From a checkpoint of a small transformer trained on Wikipedia: 254M tokens.
Each number is 200 + 30 x the weight over its row's rms, rounded and kept within 0 to 999. Layers, rows and columns count from 0. The size before them is the row's rms in percent of the matrix's.

# down: layer 6 MLP down (transposed), 896x224, rms 0.111, rows 217-223, columns 0-223
# up: layer 6 MLP up, 896x224, rms 0.116, rows 218-224, columns 0-223
down217,086,222,259,193,196,255,220,244,119,213,186,226,165,221,194,194,182,194,228,128,226,216,164,200,267,215,144,245,222,173,205,199,241,180,220,179,187,167,206,190,197,234,175,239,191,237,184,189,214,177,221,165,240,201,186,197,196,172,196,199,210,145,202,200,188,202,180,240,237,186,204,196,247,222,153,200,233,252,164,166,175,219,191,186,197,239,267,164,215,232,265,198,167,234,244,210,202,196,203,191,190,160,204,198,183,225,175,174,229,143,244,224,217,176,219,177,187,166,269,188,187,175,195,151,246,156,214,203,216,209,169,167,180,234,218,180,267,180,186,144,219,250,166,181,199,165,219,203,231,218,180,182,190,189,213,209,193,250,194,226,239,196,218,176,261,171,234,215,188,208,174,185,201,226,191,221,120,136,197,242,145,197,218,196,147,142,210,213,178,206,201,206,177,196,156,201,173,286,150,138,211,214,216,179,228,210,233,194,200,186,165,178,215,243,199,194,208,219,184,195,233,183,180,166,230
up218,109,163,201,187,225,245,187,195,211,217,222,221,207,180,149,186,225,192,193,176,216,194,262,169,211,213,227,228,188,220,165,197,206,161,189,207,191,231,240,189,208,193,219,161,198,178,155,250,198,184,209,220,222,190,215,206,263,249,245,191,197,174,256,195,196,175,222,244,211,170,284,204,228,165,231,171,236,186,186,154,231,149,200,201,199,193,215,208,128,196,227,191,174,188,193,160,220,173,242,197,230,212,206,182,206,178,203,166,262,142,238,203,143,206,186,173,171,212,184,245,218,174,208,246,191,234,191,155,196,205,183,175,254,209,269,206,173,216,218,201,144,142,193,184,215,242,200,128,181,208,182,198,191,183,161,118,158,188,198,166,187,195,197,141,146,246,154,185,152,229,165,204,227,214,159,190,226,190,231,205,239,195,208,150,162,226,193,205,209,181,218,190,202,144,188,182,223,209,190,218,175,187,254,247,198,210,164,218,190,183,245,165,174,170,219,242,245,151,246,140,154,225,204,159,206
down218,110,246,246,110,166,190,238,160,202,215,230,256,185,216,191,162,186,174,150,232,220,205,172,133,217,225,219,204,209,245,167,192,233,241,227,197,201,182,172,223,201,259,183,190,214,195,203,200,208,139,163,179,181,261,243,206,192,211,245,259,198,203,259,203,171,205,235,145,198,196,235,246,219,144,169,190,195,160,208,194,119,169,165,201,180,195,155,221,181,227,191,173,182,208,217,160,151,213,211,141,213,244,187,243,238,253,207,198,229,249,194,222,224,218,220,261,186,201,207,200,139,204,207,200,203,209,176,156,218,182,174,202,199,236,187,218,218,208,232,148,243,218,165,244,183,138,203,208,149,200,228,226,182,174,225,212,224,239,183,222,193,236,172,160,160,218,225,195,208,176,192,189,191,226,211,190,222,209,247,178,189,183,194,224,164,176,245,142,173,220,195,201,219,189,225,202,179,223,137,203,220,212,140,182,237,198,224,204,140,186,167,205,214,188,186,193,216,147,172,219,195,225,213,256,171
up219,096,158,167,261,183,152,202,208,200,200,180,261,187,216,201,223,211,188,210,247,218,234,241,209,200,199,219,198,181,205,213,154,146,210,128,193,194,193,190,204,203,160,231,208,216,176,188,208,158,230,218,246,217,194,197,232,159,226,246,188,213,191,218,172,237,170,256,143,249,231,160,228,232,200,245,228,251,193,230,141,183,206,213,170,207,224,154,148,203,170,200,206,231,219,195,234,169,237,269,190,234,201,180,221,238,153,187,225,179,218,194,164,177,223,147,227,185,196,141,186,204,195,193,172,176,220,173,202,181,235,158,172,152,205,180,114,181,221,173,240,231,198,249,179,198,227,221,214,206,152,215,234,182,214,185,207,203,271,184,212,266,193,198,218,208,178,189,181,217,178,251,281,181,160,162,181,220,224,199,167,208,222,225,161,172,233,211,225,183,196,173,186,243,226,193,225,197,173,250,135,191,170,268,204,212,195,175,213,162,189,237,161,235,230,198,231,204,219,198,238,234,186,243,173,183
down219,089,182,148,171,179,209,175,234,204,148,266,218,206,166,166,185,159,208,166,171,259,210,176,179,217,252,178,214,158,184,168,199,201,207,199,201,178,184,210,237,176,217,185,184,181,181,246,183,148,221,228,171,192,202,215,140,234,206,150,190,194,166,207,170,162,159,141,216,197,213,185,181,171,196,203,199,206,175,180,138,109,172,220,219,175,197,255,226,226,223,228,210,209,196,211,186,224,226,162,199,137,190,223,163,200,235,246,160,197,200,228,224,255,191,189,178,206,205,247,168,240,207,199,194,210,210,191,237,185,186,210,171,221,180,190,211,188,158,276,208,246,212,234,193,198,164,192,225,243,208,134,189,142,190,192,215,209,226,169,139,221,220,239,203,177,178,173,254,202,228,191,158,227,248,263,215,233,175,190,181,222,207,208,195,223,213,251,179,252,225,246,216,194,227,186,235,261,220,240,242,236,214,176,226,197,142,194,228,258,185,212,231,182,212,196,159,177,208,139,209,160,160,208,244,221
up220,088,200,190,247,215,216,188,235,183,220,225,183,219,200,152,133,195,182,231,199,182,191,223,158,191,193,213,176,237,182,203,233,185,173,216,204,178,167,190,216,242,236,181,147,187,181,245,202,228,194,166,247,207,224,165,139,197,222,177,190,254,211,170,179,205,156,235,217,223,211,172,173,152,186,135,215,236,156,200,229,191,181,165,216,186,233,170,189,144,234,239,193,235,205,227,178,244,188,148,181,203,228,143,192,219,234,201,253,199,246,271,208,214,189,194,241,196,180,231,189,199,193,219,151,184,182,234,277,135,204,162,166,224,185,201,224,236,190,184,177,224,213,200,229,130,252,142,138,215,203,216,174,125,228,237,180,191,258,229,181,176,178,281,212,196,170,210,208,168,202,204,216,176,199,212,209,195,185,202,162,167,176,195,211,226,213,117,248,198,225,206,215,223,216,210,228,204,166,215,222,124,262,187,192,152,210,195,205,188,202,190,157,190,187,192,179,217,209,224,144,181,211,203,177,198
down220,083,174,194,224,191,176,215,216,187,179,196,253,168,180,241,223,168,201,210,227,173,156,188,260,155,209,183,202,218,183,185,153,230,185,248,219,178,220,192,246,196,186,216,190,199,216,172,214,173,241,216,239,181,221,209,239,175,143,217,165,235,211,195,209,171,235,201,222,209,202,212,154,189,137,197,213,191,198,189,159,214,262,167,136,134,177,250,187,225,149,110,214,183,244,201,122,251,192,185,191,208,183,247,179,168,169,179,128,186,141,212,178,208,168,211,182,199,196,208,188,204,243,204,227,231,150,197,192,120,189,231,191,141,221,226,143,186,234,209,191,223,203,177,170,204,231,193,205,173,220,172,184,160,215,195,177,222,210,208,243,192,195,239,178,218,229,168,206,158,190,168,236,269,157,179,185,174,200,169,230,223,184,242,189,174,182,233,225,156,181,188,151,176,183,181,189,212,168,183,218,225,179,248,183,228,161,238,207,264,210,179,179,217,183,216,164,189,235,206,269,216,249,207,173,196
up221,103,244,174,198,214,189,241,246,225,212,218,216,231,172,157,248,174,115,200,206,208,233,196,224,198,224,222,229,190,180,217,264,175,235,191,189,141,175,213,203,176,201,196,212,232,238,231,173,149,217,195,224,223,167,170,197,233,242,191,228,130,233,188,172,179,181,208,224,202,181,270,132,227,212,225,206,220,214,198,205,173,220,204,233,159,195,221,245,200,233,266,166,223,154,245,231,195,236,204,146,206,222,200,187,188,175,178,177,189,190,237,161,201,194,212,263,238,161,190,220,240,195,234,185,214,175,199,198,212,205,206,210,161,278,203,223,188,134,171,160,273,171,182,195,243,209,231,202,229,186,212,132,197,155,190,204,194,215,234,215,201,212,179,194,243,194,169,184,233,160,243,170,214,203,203,246,201,209,183,210,186,214,207,158,184,202,224,221,175,201,175,203,213,211,232,219,215,184,129,184,258,194,230,161,182,188,212,239,219,222,239,212,210,156,150,138,221,171,132,240,141,195,211,162,215
down221,111,199,202,146,208,219,204,284,235,218,197,190,182,205,129,211,194,148,231,197,172,244,234,185,232,174,199,194,229,143,252,229,219,217,223,186,243,196,184,133,197,223,200,209,222,191,249,193,207,203,217,198,185,214,188,188,202,225,241,187,167,216,219,238,181,160,174,157,194,241,176,166,153,166,197,104,167,182,222,191,213,200,209,208,140,168,143,207,190,209,238,142,249,215,211,295,196,176,215,131,203,241,234,197,277,181,200,171,170,188,234,195,206,188,225,210,195,241,197,269,178,184,206,183,127,179,234,166,211,186,166,238,141,244,202,188,212,224,209,238,261,208,174,210,221,206,204,187,210,178,212,212,199,193,215,219,198,265,188,175,220,146,173,257,187,227,237,194,220,219,191,210,225,233,234,187,211,215,224,223,197,210,226,181,207,186,214,225,206,180,191,208,168,213,166,170,153,235,197,194,213,192,173,193,219,220,193,189,232,183,237,264,255,236,152,216,175,168,204,186,199,171,182,232,200
up222,093,159,172,233,197,166,219,181,238,195,207,213,196,141,203,219,190,190,193,137,171,185,168,270,186,236,190,189,181,200,136,197,233,156,206,191,185,194,218,184,203,137,210,174,190,233,208,175,172,251,214,224,172,213,206,190,248,183,211,214,210,200,218,190,187,152,209,253,232,242,187,201,184,242,253,195,257,212,139,153,220,192,218,208,224,176,227,154,239,232,188,199,223,224,208,185,226,206,295,176,227,239,192,201,223,174,230,184,186,173,179,152,199,182,246,220,152,131,194,203,222,221,177,144,161,177,275,183,160,173,172,152,203,198,243,218,181,213,163,234,180,223,188,226,236,169,213,209,193,252,177,198,238,156,248,186,255,192,185,205,246,227,230,174,223,249,211,213,239,144,200,249,179,236,193,174,155,189,175,169,252,220,204,169,163,175,186,220,237,177,205,209,208,182,217,187,187,186,160,215,186,159,192,290,201,190,248,219,184,181,214,173,229,183,203,233,220,169,202,236,208,172,220,187,175
down222,087,143,190,164,161,252,271,140,228,206,146,203,244,208,228,186,226,205,205,133,230,283,196,253,215,278,192,208,165,209,177,201,213,194,185,187,207,192,160,192,208,245,237,225,187,253,231,188,176,215,227,206,204,235,176,204,163,203,139,220,211,165,172,168,167,162,163,220,166,227,216,170,147,238,210,220,178,170,209,188,185,254,210,180,232,247,153,161,170,198,198,239,155,229,196,213,201,214,217,209,233,197,177,195,197,165,183,245,186,188,194,153,188,206,262,184,205,213,205,201,190,203,196,163,229,232,223,203,210,229,180,153,227,170,164,201,190,224,222,123,175,209,171,268,223,217,222,212,185,222,175,225,197,222,209,222,195,209,194,219,205,234,206,180,187,237,224,213,198,178,178,190,189,195,166,230,232,192,198,202,230,194,257,229,219,281,258,198,138,226,204,204,158,181,130,196,197,203,183,219,231,177,148,217,162,194,193,235,223,204,208,204,234,259,224,221,230,180,204,178,162,165,151,188,146
up223,091,229,138,168,238,187,216,210,213,197,218,213,200,192,153,211,168,176,199,167,138,262,201,230,195,247,231,217,206,174,212,212,212,233,190,176,169,205,208,177,187,150,204,216,174,182,207,203,207,189,175,197,167,216,173,156,154,222,178,223,215,182,175,203,198,216,197,123,176,182,209,216,266,228,177,207,178,183,220,183,219,201,210,164,192,239,192,218,243,135,251,232,118,232,168,185,152,170,148,205,207,215,264,211,201,218,201,224,193,185,203,197,156,172,233,225,230,235,193,236,204,184,200,157,200,284,225,212,227,169,170,180,208,204,235,223,181,154,171,169,214,227,197,177,201,181,201,195,176,223,166,156,197,175,173,160,143,213,202,182,211,157,249,217,214,183,176,219,203,245,216,234,243,243,207,153,256,145,229,211,166,261,198,159,187,205,225,217,206,159,236,249,214,175,196,231,217,232,205,213,245,258,242,162,175,230,225,121,211,188,227,238,185,222,196,179,244,226,221,152,265,214,196,210,192
down223,093,203,233,236,194,223,263,205,186,170,199,211,252,246,173,214,221,182,213,211,142,149,199,221,218,208,204,204,272,253,179,197,204,192,231,201,181,195,199,220,221,224,180,246,198,166,198,195,208,182,174,215,226,172,197,229,245,136,196,212,217,192,217,216,246,221,225,185,145,215,178,196,142,214,197,217,243,175,206,216,248,187,144,230,197,187,191,252,188,162,215,181,179,204,157,192,186,228,164,172,211,187,146,148,199,194,201,220,214,225,227,148,222,241,164,212,201,160,187,133,186,187,197,181,173,197,222,169,168,222,215,188,233,182,236,215,142,169,226,195,224,173,241,185,211,224,176,234,208,209,176,203,208,232,244,228,212,218,156,182,209,166,144,156,151,170,142,232,154,172,260,163,232,154,156,215,259,264,243,228,202,191,212,150,230,196,205,206,199,235,169,250,155,236,178,266,189,187,224,163,241,189,218,229,244,168,206,193,200,247,215,159,239,192,203,142,170,262,182,203,204,213,211,196,223
up224,102,162,194,170,205,195,213,181,178,229,202,198,172,224,191,186,168,260,245,189,184,221,209,230,208,206,199,221,254,233,220,258,177,197,260,164,153,208,165,189,181,181,199,209,220,154,218,244,199,249,188,259,196,184,211,227,222,213,139,218,236,186,223,242,177,215,144,222,165,151,198,202,211,181,211,227,209,234,207,175,165,194,230,208,209,178,246,173,192,120,194,183,200,172,249,211,176,199,222,199,153,172,153,197,162,201,257,143,212,242,148,149,222,158,237,163,221,216,194,188,158,167,248,287,230,180,199,204,157,215,228,196,189,214,214,212,247,171,167,252,221,188,219,189,252,192,134,208,234,171,204,225,155,179,183,242,193,211,216,177,212,205,244,187,174,197,175,136,183,174,169,198,181,177,244,238,200,164,191,219,243,249,210,185,205,156,252,195,162,259,221,236,217,199,209,163,159,189,222,221,197,191,180,173,180,226,203,186,201,193,201,165,186,211,221,168,243,155,170,230,194,145,244,207,166